Weights of a small transformer language model.
Size: width 384, 6 heads of 64 (1 for keys and values), vocabulary 32768, 44.7M parameters.
Architecture: RMSNorm after each block, rotary positions, tied embeddings, normalized queries and keys.
Training: a variant of Adam for these matrices, 6532 steps.
Each number is 128 + 24 x the weight over the matrix's rms, rounded and kept within 0 to 255. Layers, rows and columns count from 0. Numbers have three digits each.

# layer 12 MLP up, 1536x384, rms 0.0515, rows 1197-1337, columns 336-383
133128143165118151143081151119095115175133119117169126141102126118141074136096122144106138156122147172147120119112162092191140183130114146146150
099130116100103152094106095143121145146105129113136110114079115144145114148097062144135131129102134137103103138138114109149138133145117118143143
130173127107108108115114139151156120144139138125110121149129112130149095142110079122165148131113127160070125117119148115108107142147076059145123
085175122161166147137135063108108038113118115149152185117115095131131129155136143115094134133190170113106120121114135126141110122116128129104176
124145163146130102120117168141085128140108127091124132119166105140138099130125112153128111157057121099109071058095074136182109106131122110128081
090166164124126175094115079105110157141125132086121100165105087123132118091112106117159159114145139137156137142109109111125120147124117131104145
115128134134101142134100174160105128143103143110157105122125205136123113143099110173105117156101158132143147132143126109129142105118133121101143
125130155144104115098081091162128120172136114123098128150133116090110078134134134125116142172105146107107093140120111114138127162163108100173127
122154152124085133148147103081102113137115115123116193100152134117109154134107121117120134136150128171160135075096134131135119140145134106126093
145104128135164120109147180126119163113149123074120177083149136095092121153129145109104150093117130122191146071110107096084142121137104182134154
111196103148081122104130161134113131115131118138139145132141157125137138118152140093115150185129173101108146094097132094121158116122090139152141
082176118145109131130105062118133130128133066137177132101138090123092094135086103150138107127101139160115115136096104118167108128159117101108182
117123118157099103120164112157108139117118108112143128133135112116128125119168141120136134123176147178130139119088127092116144158163127155107146
146153135164123105128095115131154143184142133108132127111109137125135135180125124132133152117119138122158165115147149097132143161152119111112114
123135140126130142126128123116118124139120126127126131131117128109130125134128136130128129129129130135125129125128126113125127140138127121111124
128123146176144107120118136127123131135164136056123141122150125102139138089153140104111121108143138114141124128130118117141115149125102081155128
135154163124127120091112108087105081182082122117083147120160137138119154170135116142159148127132176121113135147132126126104106151135099148130132
126111160122102134106101078138144078127098123121144144140177152120108098082125117175136127133107148113121133126094126094148139150153125113105103
115122131112112131138142111062074135160157135101116123121097120145144135125125130131125091119133147145149127138099135125131127103137142140116168
106101163133153142121139156093140128119091100089093137104158121116119133111120093160110108139144142124106095135115134110064089107144092139125112
124110148158138113100123129130087155145124126114114137145157121124137130138126147129115133124094154117091123132114147088119096132133116123146104
127139132144114146076085134111113128127149129146070104133123149108164115165110152151111114171102154127091112099133141138075153134123122114132130
117137157118137130122113129093105109140127113119118132154132134099128127134109116159131134138128142124126111140125139140131124131135103137108115
119125127098144130121061128093117100120118089138124136146096099147130172126106111135141165144126165098121104103144091096177141107145105154116134
125120153103081109109098119137162132132068096162144120150107114108161135110095141129130102141069130120136117140103130114138114095108116153109122
119144093114132117106156104117137069134063136113127147142121120113110141131133131161160114180110149100138138136147112102157107124157120100111099
113118100124088066113143126139123055104147127143084146146138096137136118132165110122087139125105149129127147129068164156153103119118118136129118
107152173129083126120169073121140138136141111127130142099119133149119148154164086139152111126125164081121127116105132111129114121140158094087127
123124128157169162164142108099107095124132116137117120139132168120147102129137141169152125118129143122152119109103114078145136130121144118105126
133102124125140081103084098163133121118085114141128124128139107135116130217147133145090131096126127133159137178130127122107168145158150140118129
099137110103109134138124092123114112137143129110149120159123096143145155138118114113105155123105123096141095140049151113104090105137115133119111
088139105113105109164108111132140146119116125141145137073147117114107114129135137140103154123091153108170109102142132103140113151129120100121129
132121129109104152088124163133105114100079133120104155098095123083101117143096102112166139101149143157140122132091147162127182136119103145145149
109129110135105099132114132073168143147118130087096144120130138102151119168124117126127111202164186175099178071112112148127114149130134126124085
114147112162108151132077075159159121129125109129137147144134156122153164125123089117104129160165144184150144131134143106172137182110124140114136
126173121116123097175125115134094152145118093120091125120152102141177111087112123154097160200158176074112115118140139073141103147150123129163137
136131115124166098150130100142061126168114159113127143156115146113155134151102141130158165118102161106103134137162154098146143162114134108115150
129130142157187100077121165149136094142102136117135126133097128131128076158070116129156126132141128121153113143120113073165085131148130150107074
090154111156132114122155093163109159139127153128114115136116167109129138128100117119129127113147122141155144131103156083172096130158141086085130
123098084162082142130132133151112108133086124114153115151118169146095120152134098142165141124106142123154175104145156107154149154121133166147087
127109106139089127143146143166113189143102129083117147111148136117168098091144134123170109128121148068144138108104118108112114108125123080138107
133138137130141115079144151173091116138072160097103161127099123138154155120129146112099100146161126090167131102138098096123097114120098167042147
083129115112121158136119118134120165141092069112116116117070148094105176130119141143113138108158115103143133123165151097142135108157132117117142
086151134153111158089188118123135124123089130083112131173149147114137090159061161108144169097121158165151163135148110143146142157098087055075104
135112142117117140119153123111175093166095135124160132122080165159095099155129111141109152148113139159080147118060094120123087137138124117129124
109174155156145117154138135128107152146141090063107156167100131113109106178105145127109129165098150126161107118140119129114154131134089098103167
098114123129117123106144148135114126156110064142154136128100097115153129122116079107099165137089135157112089098103145128090119141117115138132103
118130106106141108109101150131104143147089090123119100119142109130145148188070158120134147141105119096086143126142100126163074110147126102129145
136142068138106088105139147145165082134107131125139144147162145128130099157124109107058104181185155157106120152168150130171101128120132123119124
109157139136091067082099087120099087160109124128142134173123144128113113149109110172124113089119158132145094200105055108162139099129095106110114
132136158127154151096132124100105113168134105120163097166120161098161141108144159124119146132116105122129125107087108128136129105150127097113130
143135102152084125115125114128137163121105106084132155112140147120137097112124107143130094139106157115107128072130149143091116112117102105144103
074137120159074153119117088140165095162131123152184136154141105111127147157117157176111158170145109125097102128118151106151114138146094119154119
134144140163135148094107126107110100140105121130128146077139105123094125144147118131164104089182125117159114160103128099090129173110131152096161
127140180154115094164096111119136081194133130144121117169112141064190086136116111156107117137131118146147106139140138069136107144136113088119158
112131129115143088130186140133156115112118088103129137116182135107140144155123121120191124147103135156116098097136125130141133148131128124144102
113147133192124111121134123145126158129101102101131114101137114141152118114140123130149120145123129116102141082104125123088157117140141106124097
105144138147068101140102126128132143141116135158136134120115150098155109122143139164116161124072156131167113087129129143196152158116130102133113
125149135133131105149174153162135096130056121133152119150133091143092147138109100133158117140153146107090089134125070082160121140147123152144120
075113080179103105180141135139084117178131118101125151096181145094147106118116106173132122138143141112134124086149142132122148131127087141106152
112091145130065099083123135180103131103093147086123139125161161113129123113106131127158139121120184147135107135138137048109130199131129139109138
105127136094120145172083166124101098149143117081095172124130108100117067150064156141162157113152130122144134101092091091094155140151120103109108
087151150159098129152105131139161111149123083130136142137134105084166132123133127155110144132111151114183111113109159132142128135151111146110079
090115145098137117057092149095085138130092138124149125101120116107112141151094140134104131140159149143129168140101135089160156085127115141124162
124110080132138100106142156126132081108066124131112143127130141122140130148107149145133132136128149136094100070126148074135167098150138146147145
117114101128110104129133139180057128134168146152124129152185090132090135136096109177129199115156130153103149128107113141148115109176134127117101
095113085123109134093138120128162122124094103119108136131092127129120094121146120103149135105160146145148155137078085145128120136160124141077155
144128097145152170063115141159127112108079114154152137113102116112123077147138115131132118138146138130159158141081146117074114148120133144087159
118121106113149075123107068132087125151142140111155140112122130135127132131119104124107194119134115136163135134114116105133146147129125130136117
090123091147121113113146080110145117133126078125139148149123181147101105114107119136100139173107101106151132094130115135091121114154119105103121
143113105121120095154153123145112141133141142146138126126134143084137161133150136149126103140136144145126145136112092152110125159167118124102158
108115132148120130097168178106097128155141119132101122175138104130119126141097156129093137144115125125145096173084115124105144155141127146100158
089153124113148144088112128175113149152115122087136130108116100082118111148142144101134133113160127125163144022107131109126123134134130108129126
107146121140127136104139132147143163177096115185141158119148139126083099106052123156099091100122145164134135158108110120064114119133149127174149
168126112146143137069129135123140160129072130082189133126158149179147150123124120116113130135120146118144106112098118124134090135143108115147112
106127136102095086139147160138090112159154134159114126111097098117122110131117131136125130082152130124153114158106119127115127095124141100113117
128128094146131183135141159148128083159128123098089160147144134136161099117134115177093129155102125130099133063123144093112132127145119069096123
102130101152093135147111144128132131143093146108111094161131137101116108142041111134149123092117157157123078133090124145143064105125140173098095
122147092104068119170113148118110114171084092100158107071143152157116169119132157119113131120126128117125116112134083144175096135130062144158112
095145139119113149131137111114125160131112096087107133119109149146117140134093088121188109150142150149104142113139103130097096148164110118147073
121156094153113136158087139110111098117093118147080134147172121112074100121138146139104121167109131067116128130100078099102105112118092130126089
131171130118145139171088119159120170119091104148123120124162152100095096114120143158147136133127126160093106149106133113114139119134113136115082
097147109119127158152094135132128100130140080160104142172185160117150100129152122123168142109123115084137148098099155097078158129193119106088145
129184126168130178127115137078152086126113099090142128121116136138145098141112123115135135152110152138122117106095125107129128136169137118139106
138122151152167138113130157147072122149103099108172178115163152141107129194153063160117092104155116114113114114084093113141096160099110149144133
111112142104048157082091130103085113144158116116121134102156128120119114147097131115107108133135108166182123126095097117121163094136144119142121
079138119158145146108112107109120148147126087131117108140135146127094121140107137144149146130105133108100145164130104132133113143138129108074094
125133164135171105082070124035099103156127135142094130115153151082140132146128168058079119131139150118136095166082088112140164130126093157132108
110142124131159104152086128100125142084139107124129102126144137147080103155136132135117122120108171106105146111152107125120096132164129144146108
073095107100142094078126115090074120104125136140144175087151186110111173167151084108115100144094144147130092135064152157102155117151121140117098
159145156175124064105160117109135145087122115133077140101136103132130094143108113159128147168160138118098128095128123133117128155180138152113132
139140152135139140095108105157136100136117070080143109140106171125134129158101129137162089188107133172136111138111119124098107115103113145124063
124124136131101101125144084128136122143090121150151158140105102145093121157141118122159126143145127151158117105133107132101124110154124095094112
107093125173110083117127145124138142122107120144091121151179144116157061114136121161113114100078130082135117108106159130133131174142124170104130
147115133150119134128125132153079112113155158073060122123144157112144128134110127173093123123139111122152116142146134079114108156115107103115162
115120135136102135115152154133135180125115095135120128154131125119079113112148108125125163140145121128115088121122121103164165135172117145173164
118115118137153152154111136120141076150112121123102201126085133111126107123121122151136101122096157121132142107129130142152142142176103121125121
113149134096110083113147104126107089146126149104110147168195187123111131132135138125157178105097138127095114128081112105128146162117108141126082
135152150130142120114090113117108145145127136106119154118092102123131104161077111157076137105128146116138182126150166098126126143142158050118140
133111119157149104131148187123143127121106081139125164122155110148111130151140092139111124106122115107145169089132153156106132124134110160129151
115107137127108170109129132122104156143145110143129126153128129115157110137138092126144110171139159123102095164138084128094134127167093139144103
095120139127094158117087154108108113106097135144125151114134128119132141097150148123148167132090162127161117116132094147131153138130090168136108
154131126130119162092080111092125094146129116117083138090116121139115133177114138133103119114092150134122108119111142112144138147136117147143139
133134111104153144119146114081165122122078112165123148160141133139135143096105143092097104123153133149098143176117117084098125136118143148128096
114159126097162133186134135132132141135143163122121134155128099118112153088063135105186129104112131122089097123162123096167144145126103121172118
101175115142140121167137111071138117133090111105163134189139143096147137089134135142137106099162163137126129133135140132130105158143131136136071
133145148105169113128123108114135124155105134094155151120103110118167127129137136164157133152117154149111136128113127112175116166116138082101134
147118106144090129129149144114110173135110131150132162139165145091157105143144138144158154155083134086136094095099121110114158141100151129141120
105142144119104151159120159135113056147081107141119179143169138103121100135105166190167081122156148104132105141136152117137135158089131158107146
140123172141129167143118144100140119156146076135139135126116137100075137132100130126112133117131132101116122097131129118162085113134092129100113
113112158165138168110103139096084093116120135100083132126103136152124102148091148120138154148152166086102114136126122129161103155140123130108130
115162145170127131132136161138136132145160094112137156122121141121114141126141083113125114125111151137119090129123150150117144133131111092117163
122157114141124120134135098141160073106117087140113115143116136130126081095112117160104114148134122143112129130149109127122159146207137129118122
101154140118116095104120155126113106128105106136107119124172105097133154125114144198140153116128131100120095111154125090139118111150100095161116
120160128103170150135134115092100100164107137153095127155109072121099128140121101087144162153117137129103139145045133115150114147229131098099142
132109131146140140126115103129093104136078146099111152135145117133130156124168101103159146114142140164137080162154129117167154155150105110122131
128133132149174120115142141137114155120139170122146120149090119155135105129125142178137089130120126136162136118128148114140138139154124112144141
124088117122111153086116091121153122102098103107096107152124173116155076125105094145156178088148116092130137146117168162131127133139109139111102
137162129163128093160136106151131144164165146137100110150121130128134123106101086100143141148142129151101096112127161076104109130141101101116131
105092123125133138141176109054140162150135155079112124102114130118121130090161065103091231145117171150125150119110097147126106117180120121118109
101149147134119150099124167095134101174124121095106134140155146120128109114118110122120130079140159157142144122127174110128092134142127122076156
111126126098179101128166147138131094153115149106142157129160126146143155177125109134116143127138138075068141120152131103090119122145118090177138
081138109122119157123103072115099095165107120132118119119123150115116140110128152136156102091119132095149147133116104127154123136131149139144077
132098130112135114087140129124098139135077091143143155106138127151115151136142116157154171128111113132146115129099096153081139115119113164101091
115146122130105099124163176153151137118108129140121135121102161079058163094127119144133145116115135132102132102138142130120106123150101119143076
116137131137093154118126116089100128138118088117114134109148141107132101117138101134143108136118152096119125097103137132115112114151114163107104
108126105117149103116110140156149112129108118146101142107140149111104142092071135135151109093133152170109075133143099143140135183097089144124122
089148147165112121130124113124142136142145140129125140113155183100118072133116109115120134126147102138150131122120123138130085153118112138127065
141115133132104124128151121129114141129116083081129144111133152131112097140118108112122142111140153106111143074134136114126114152163127111129134
119126147150105112108140155167175090129118099115117141193114146142118151135099061108084116141102128140123143113143089144146124139162140157123153
128168128153101153121169114125111117125133124150077151145151144138106081138135110151154171150111132137122167056087118170076105124111100109150107
126128152099131122133084091161099147147159133105047138137106118077133119150135126186116149142147117106104122145104116089090122119143062153123098
120143099123121143143103128089111136136159160119155103166154147110169139168139113123155193126089169099176172142073156108139087110107153081103094
093133110123068070145111091104169120074101105122115133184163162117130137126127099167080153138112143158152133094119122067094093087144132080132134
129122147098163114075119125122139126132127118054157202094145134109094143145161139136093171184110144180106119179128105163121110153162123131140117
151126108200162154095114088125105109182121097139167158157134162118134137163130102128128132118120158113141081088125168110142099133144129110133091
129124090131182180088112120083130097114086146132141135151158203054165103112148097139132161095188148097112109139142131096135095125123111148148133
097151115072093145121131124147106158135106156132094102113122127103121112188133114156130132118101139106137090125071171148143127130169111130123173
088144189179097114152135133115125092131115093142158152164093142108156088149107112101127149164148154122124171138099128106131135148132091122101122
098136155137106133117144135106121128113138161129103110128128125108138120165118111139149125112110125115099105172117131127152126186148098138107149
148112108123134117102108157095129113140100144108145152131095138150134118175134127177143130127077123090147073164138137113147119134133150157107079
# layer 12 MLP down (transposed), 1536x384, rms 0.0458, rows 1197-1337, columns 336-383
131114117159139082147142081132173152138155127155109112109164132120093124122116102114110094110137140146156134137123147112131120106109078075107085
148154079101094111120141174106139110106086139132124155150162146143173136119132105151131150169103138098164128139148110144164115112115097135145169
132164128111161149123144159110131055130094114116125109131118138122127084129194165130147132136116111111114161117181171167154099138116135129163132
136104117157095196138115138152158114144139115162134157147097132173129131136100136150132130139145118167142114099136144079094134163118135156185128
130150108146157170103146134098131118120152100128142131144110154112151130116177110149106109159179172105129148133143136143108136132111144110134124
109166136145119101118150125099156169113089108086090128118134140113156123164138133095116121118155109105104119140098109119114077092140130145151107
152114204137099068140131128144158128107117085133142109145096108141130155075143100111116113145159107154116123140146168122136131128083090147172095
130145091128096114084166099119135155119087159104101120145141122085110108148132131119164114131085158126106097081141146120148086136132129133143121
117136129124119080129114150145119070161166144123108129225144086106115117097205142123167154076103139083150146160165105106140102130138153138085117
100098136114186128139167116142105150135106101122123112100149108122122131150063128080142117121111119141145118129107121116147075156171135136154142
174160110103128099089192132124133150137089143117129114141145226159146123126211120196142124110138147132075138151164126188118122128077151119112161
146130117143143133123099103141089098111103177099161151165110141172142102133138158143132141131111120093115150137132136174119141162094162153173167
116157125134125106120136144104074113134157122119084123121095141120157195135108156154149142082079122091140083125114120127176138078133103141125083
147132114093129130150103147098108105111109100126146127163168132124136092092146135133155153116123139124134102167128126132062174165118104154131105
131132119117119122123128122132137123132132126141130123132123119118122139129123141141139122128125124137128134123126127128140132122124128123121132
124136136111136153148136109096137150180095135124144144142156107110092156096124094124122142096130132134102120135125128121161141089107128118121163
116173103145101125148105118140121167112168101154128146166118135170117091159114155150110112116094124139163135113101110099117133126115113061127159
124138114122114164120116086102139114116154123111138112142123157130107149121135108143133126132132157163126130146132120148088132106155158151108116
119124106149105148101126127157075122108130111076168097098134127153137119161123132123188129142130108107123172148151121138140105156101129100123076
119183139114111119161123150150071149138126110086078134100108143132143145148143146118138121138172116113108124097160134130104136123158115117142110
155118102124123144095105153122114122106162166137111122147179137096116159105126122133128111147130163098103155140124103153142108136118150156105145
111133109135128106121132105098139123126151116148141187150087143110130125094114108125125107149086138135095150125122110156096144093120127121168166
129125118135115111134135124143135119150126123110123120122144131126121135130141110111122139124140113126122148129128130132141127135127128131130132
113161160142119099136148114152140113129139126143194176112132138099123113122143133112064111153131126138158111146131133129143111112142172097061127
138143155122126093124139134169127114147118123097121105110109148133136157140114119147130121110135110130122133146134119130102136136135122095124166
099122168132123122123106134104129137114123120086096128115113127140135138128081104133133131141090108146127086131128101089176120136154141118114152
125138115134093078150097126081130175133097129122153155093087129099164109114144159149138100153117100147140104107145129153132133111128109157106127
121141125174124102128110125132124126170123138112141168112094133077116143109126152130121099103101102154117109136134073095129132129150147067093114
141074129126142117132173148148133175117131125103129144137148135142137139142235152178126115143120118122119146132113143197130134136095096128148157
106133115114142163126151134123126120133127149133185120096091137086180093154123132119112130113123125115159085127118157137133110118116097084079088
134173141093104110154099116104124086145105133135093138109119136124124114132086113097085134130166127102094157121121145089144111181137140178159134
142131138115107129144132153128128099129127132122104118140145131151152073116135103111166107116152124137114112159126105132118111114150133142125131
107145134105147159140139101124120124112153088143134140129128131131196141157131147118143071130149112050130117147128121125115138153115116175113142
144115143103148144137146130146129117190108149139111130162104127137123123102128170121104168167195105109152120070149152149121121140131140085166115
161116102129123112103132143159164116122122131107098160134061141155134104136129132133138146117130132141107151145120133137082121102146100099112143
133165095139135088098177126159097151129177136092109110141114165150156133150161182159106161153124106158137181120159149172106111160077116112169153
150127138107103108127110140138124115132154132110138117123110117127139146106179125124111125119162123150121113130181091172099116124151090120121169
165166167090105090122121125108122131133129123133101103139152164151099090109127155113135147091115091112148093103120128125140161115097153112117177
112103149101125139146144151082090101112092086143135071107088138098133154128136166121129160154096191110142137132141112131105132138115106156097090
121127072114107164133117158135137117146110146108122115119077109107115178152180126166097149109207133161102132097129129157144154107102144140128106
128128149153193099083172136097123063108099125105110138121129139130135126164186134081129134110076125168084093120132126184119078146152140145173105
113176131147095180140183074143126126144110127129134136101138133090137168141184111125157106148122066149164109169139143153125113096128138125095140
161124128132139161134130144165107125125094132135112132095183123162148101139129160124168159099119175108116125086137147111141130125141146161167110
144143130162106136138114103102132122195151096125139113090180137173113109132138173150121158166158120162136116117137112136069156078096137117116132
108115119164115177109108111061063105144098115126130146125157142115147109171125174127106190114158133110120162118160121135149117123117124149135126
157171076109121120117132146112189119130100120164133126122064107102140147111097194157175114165099172141095085146139114111094111131150112079161166
146121107120137128114117196065143158146076119083158127176174111174132095122090112172142119124129131139096132149170120131133094100126161113128144
109134151040094157097120150141121141140126134169107125127133146119165104127142162115076125149085137085162146123162101148121186065161139114130125
116081135158115132131142095138129112123124164138154088092065152140126101165155166139153147087156140126120125117167086149129126147138136164141079
139123123153105177146127111099142139121142129178152111132094124083141188109108123125091100133084121119124124100126147144169104122158141154106119
133125143173121151128151168132136097134134113129128127076126147091154076153145141108130124153117115160175118139123059165166070108121151115123108
167097136113187107089186114117134157118142081114156154129115137084134123119212137093129084110149117119121135177176130186104097148142143127129139
109113160159129133115094136132139150091133165068117147124125130119127075128111113094074112115125120100173178115116106118171126156193178076109137
132139119138194115139175116128131132142113050146113132139149056130161113131012145086100115130151110125108107154100113103140092128145090122128107
146133122153121134109104124169177150134124133153089109120147142141115013142111087141123102144121123147118156149127147130098144160104151103134135
133120105125145137144135153117086150151101133149113163149149126138118127168122122113142122098112143152116144176128152145088128107171132137138110
163122126105166120106094144131137059112140150129112130137099140113134110144246139097108104132145117122159117162154102212135160131104125101156123
110147099174116150139113130104167137145089111134139089142102124121122148105084155147152141116094145094140136103149133107171128120162113145125107
123126109114121087124112132128159108114122145116117134124180119119165139076154146142132136118107162104145147098144100107146128137127140125162102
152135073132126048138123113160139137124110183134147087090160124116158131185120083117177157131147124134133128114116125122139124157123141134079128
149089128158110142136134050118130157117133118129095125136075129147130115136103177128129132129183125163123133141123116096144153151111109148115080
118140077114125074135121106147139118202149139121148127099138124147107096111137123138152150129143075142124086121144108098170139155118114106104122
137144077122151091105184094098132141107077129112168152114154162133081131166149119112113146106149143129142086146181062141136121158108133082136182
160143105184119159103097145127123101150136130104170126139120135132159157149127108122114156091128117093141138169155101127142129120102144142177110
090110136139121106091122132102150142116148130128140164108097115093100151058149072140136140145098104140125098113099123180133138159148135087117088
130116156160136097128139095115116152116128105118108151127134102147085137136116141096142112156161120133126154107085132102148149131142195125149103
117143114120140122107070147185078085145162145108108132157210157130165154138165129155159144092102128087108111125124187121116114129093140156135148
147126125138173129141138170102123139128139105166104095170132091111130111170064110108117133150085118134131089166073154071145113131116072092124075
105115137142120140128136135118120137166103135131146116134108092138103104135144128102151127065115112144142165139125142130127111132088152108113133
126129137138151117129125138141122148122118123166136132123114144137120093146134151122089122144126159128147095127108139142139141107114156109105137
137117103120128121136108132135148143139121133107141089138157130130118140154123131134126129114145080131122123117132138131111145113131104114118122
123163077122137134132118123101152132100140127102127147129106120180074109128100088144131116128136155148077114099109130106157134132141156144139101
082153148124109131108143130111154067131144151140174120108118155106099140103109097116119150113131149121127080137134060175109130032145169129061149
140160093148121121150128127117113152114117108149142140110123129187145151105110192132107139136101160178119162130099077113121127195167150106164129
097129103141118170135125126131088141143128130144130151126182133054118111147154174133120096148132090138148150089110116094108131101089125115144112
118132098158127113113122096104148130116157131139125145092135165125164163114100158170147112108159037163162139113130190125124116098141097119111094
155146094134108122104114161143116118176136125145140110127133151122123145101180095147137118080126116124086144127127104130143123143092125158145144
145167055125140137133136177102140112087107162089092139161123131100160113153115081120116117120109149140078146125131112147140124191120160127108127
146116116128099102122130129118178132102154141178107115138108127123126093116110150124120118123119146146126101141118144143077146148128156159094157
112104109145129153105129114169121111138125115140118151142169103160102108109125072119148125106127100119092169173124137134106124117162161159128137
110133127137098110112113144116149137090119121100066125106152140103119104139145112142119097134151109123080158190136117116141145090113125081097109
138136141150101133128114148128102136145130140161094156144159124131114101121119130115106147146160126105129129166122118117128139105133113149127091
154134090139142124122127108141152118181139175167077170085115155121121094110183167111138135090133136162062118095105118180131118131075143131108137
161107132119117090116165123163113152127150133157171124141122127141131130130174116203141141132080090115106108172150118181111124071069120100147140
120101200151102180089125136141137133122093151141148113148148149131104147160173145136122155117104124103110166155148113132070152078142138119099146
108127139145134093122132121120179107169167119116158171148154147105116149163149121109160088117153131115115106120119138135115138151154109108093083
113111133109141128149124172143110140092118128157140081167138134161125101156118126136104162168122094146193119161160170123131154152130118114121171
113096063136108154113170110133121157163104102081161141142140130192152130122121172134117117153105120137147118130105163127142119137141099069116133
127122093123123181113142111130136117113141082077108132144088151130116101138134132127144097128158123120121180159137161198168090117135118138114167
116094147159117165095123108151145142137183111135141117155134122117130125112123135146150103091112094107066120154112099132142148137153122099131085
112129065129120151132108133183124122152123103111126129120125118116119149154120137135115115088112113145139134133108124153138119125094082132120133
152122141132109121119112079116117102152150110180101092119142148147117082117168140146136145174143148110114112147128140133135155146143153147162144
127098140130119161140059141143154094128137085108137169173140132132143134093142100119108145160122082103131131163140115151139151093175144128101139
108121126135158112110171151106138152104146138091133113122141098116123110113137114140137115137121121116106146170098131135127100150136126111117141
134138100132160145150127132147091151115136128082104114140134127144117138133102118141110148114175136128112194118104117100140098105152127120176120
107128126144111112123103149123153103163134119091162144122127164159092135139138103153122112115143141112151130138133155160112124181129116157111142
141137122163105170128129144100145130170133124147146101139159135131095084107110152129106090123106151127164126114111103083136135148130113155146118
123145092138121094129115152124122156134121105114134128132145116103100160126094125120123132126080156123081111130126099105146116107159103166116149
133116079140091097155116112121132108097129130166122128126083122128141150144113150136172120108135115140130165128119109106110122168104200124185157
141154112096144116112171165122138159106141094115101161135131083103140153077049131099154151139113156168127115142107153111094084129147124102119153
079137126174114110086069112120143168166150146136155139148128148118145117142146152125154110123183095135129117117098167101141204134166162115124129
124134160096121098122120147130115108151121127132082129106132132109160082156110085159137113112150141126116150160122176124147147140105132122154104
148116140115138155117112112148137115161131171076110099163162117113093131133121117119148081116152141153133128172131109106136136163149098154108098
144140075102127125140135093135114141140128150136102085110120130160088072061091136120035107125119145135111137117110092148140121128134075149130091
127088121076134142152116111128154108157101136144141124178125150079143121089129125135160139113095111108150072123106174118138138175126129136123145
084096160131122152111114168159129088132123101150161136090143107075098121175082111126134152161151134136138144118152128074145086191164128118155151
127140084122118148129125115150135140122128148157078173104105128171086176153101155128113110149136132132137156095139097146108141093160149128123148
110084147148163118157157132084103146097128113104145130086100134124093092137121143118153165093112139134144100140106132138107137145146123102110157
117122163127139141104116160163153127098123098147100082138122129131089158083117115113162167150089203095139122120109128139143142130127157115135124
113131104147116087119146126119095092129128130095117156138144124156102109137173139143132130118111089148136136109094172100129145159100120167123136
147141137123123132130115121146154108175126139124121164091113150139131069142143089148169164130177128140096134123130162157082147155148093148122142
099143103114131104128103149129116153162152169094114131165090127137148127143142170118156144128155137111133108114110139148145140167138163154084155
091116156100118086136121130127103141168121137139141145094128134113114145098127172131121118095160128155150143154112103152123122129122114122139105
165146150147183102167210121113139155107120132148139111123102050119152148131183087190133137120131135107127116118175095169161124155107126083111132
135141147151139129148132142115127135129118117123119115118148139107123091144127103119069119150124092139206117106102141097144135132138082167112111
117125102121124114134123133136111111128135133172114126174124130122153111098151117137094108175118080089147173131116135169127120113135155112140106
153095122136116106119124091135099103092135124110149106148150143149169093115170128100133118106139072118149129118152165139063113144138094110137095
124116100155100156120147165164102115165138155163101175139120129082122111118110112128170167139160136087188130106130138130123113115123117116127113
136172112083143124127140124110166072134103129104136110105127138118108117137155131127140149146140122108117135141148134160149092098082106130132120
124125092119091140136126127171196124134095096136147152093166111123090123200133099123111120113115098132091110139137108102116116101147145094142172
098140115135110141113128126147139157088135176122122147133159126134124138143134087124110136110132139147145120135090135165169168147170149136159123
119154077112123091099139136110145133100122140106103124153131153084108141122126086149119184129090132138105110163123119097132112104151119122112148
140131151100172129111150185127155130114150123130125145112131099130118137119170116095131122151130108144120090093102162084098131122137090126132142
101118129150102114126139113124159140128166109118107095087158111121147089155125155122101106184144168126136138133131173117158121117113128104142116
132151145152141149154110132147145127118137086188115178097104123108094073133110105111155073128099116112098137132134159127083129108150148106125125
129094130125190133110126115153115173161118118131116085120104105135134143159180151131122137141130128144148131147103136126156153147157103136117110
104120167124133106115119153144165101146109153159196128056094135088118134105141115130215145134139153112160120086152147102124137161112098161129129
151126118155113119126141109145156131103134149146145137157089111129123119145160152152123111104115152127154132111117087133167127086166114106108158
137143133112114123138103114106136133104125125101062114141152158124109126134185129048121118062116126129113147152113125178122161143146131156110088
123107140147102174106140169131132101138075117144157172141131104092140120103172143152093153117123153141128155120110173148160121078113115149103122
152080160118136132121138139115095115156113152109129155137114151121115090144159133120138127095140115157115081188147119141087170128139089118092123
081095191167133146156101130154095127129159149165139115050137131123096115134158130124129162108143088127170130177141127107105142157100102130157132
127157158144135166148090129133093104115133131170141157099095108129106106120109146129147111129120114171112142125122080159147124150152188101157130
119087068073105139132117153091190151074123151157104138097126106095147165115106130124113125143131130166098150075115085135103126111143043137097145
151105119122133085136086084160167153116118118147114128158124138141129140151148121136150128090150090124132133060101122099149142105116119137104184
130106141115134101167094138140133139111126128152121147139093117122120108135113086137105096107175145102135145125119146104146135157124156145129137
118134107117131164110110140133063138106134127175150154077135143075173129103116178139118103126146142124113110158116087133073144153131147144132122
177107132156150133157129148149131092146146112095110144149168143134159088141159111131117131161137111140119179102151158117071105075125124141105122
147170116097131136125153156103183105139118138114105124135148101139107129118118104124137118111125150114094112110111164147103106113135135113137121
107124171118117104134104143096181153127106117140097177084085138086106099094137086133115105148131104145096114153105130136151142104119147124107121
106132115124112100142139101129098107081117072125111121095138105131112104103152156129128068162120102144109119111146145133121122138134100109115170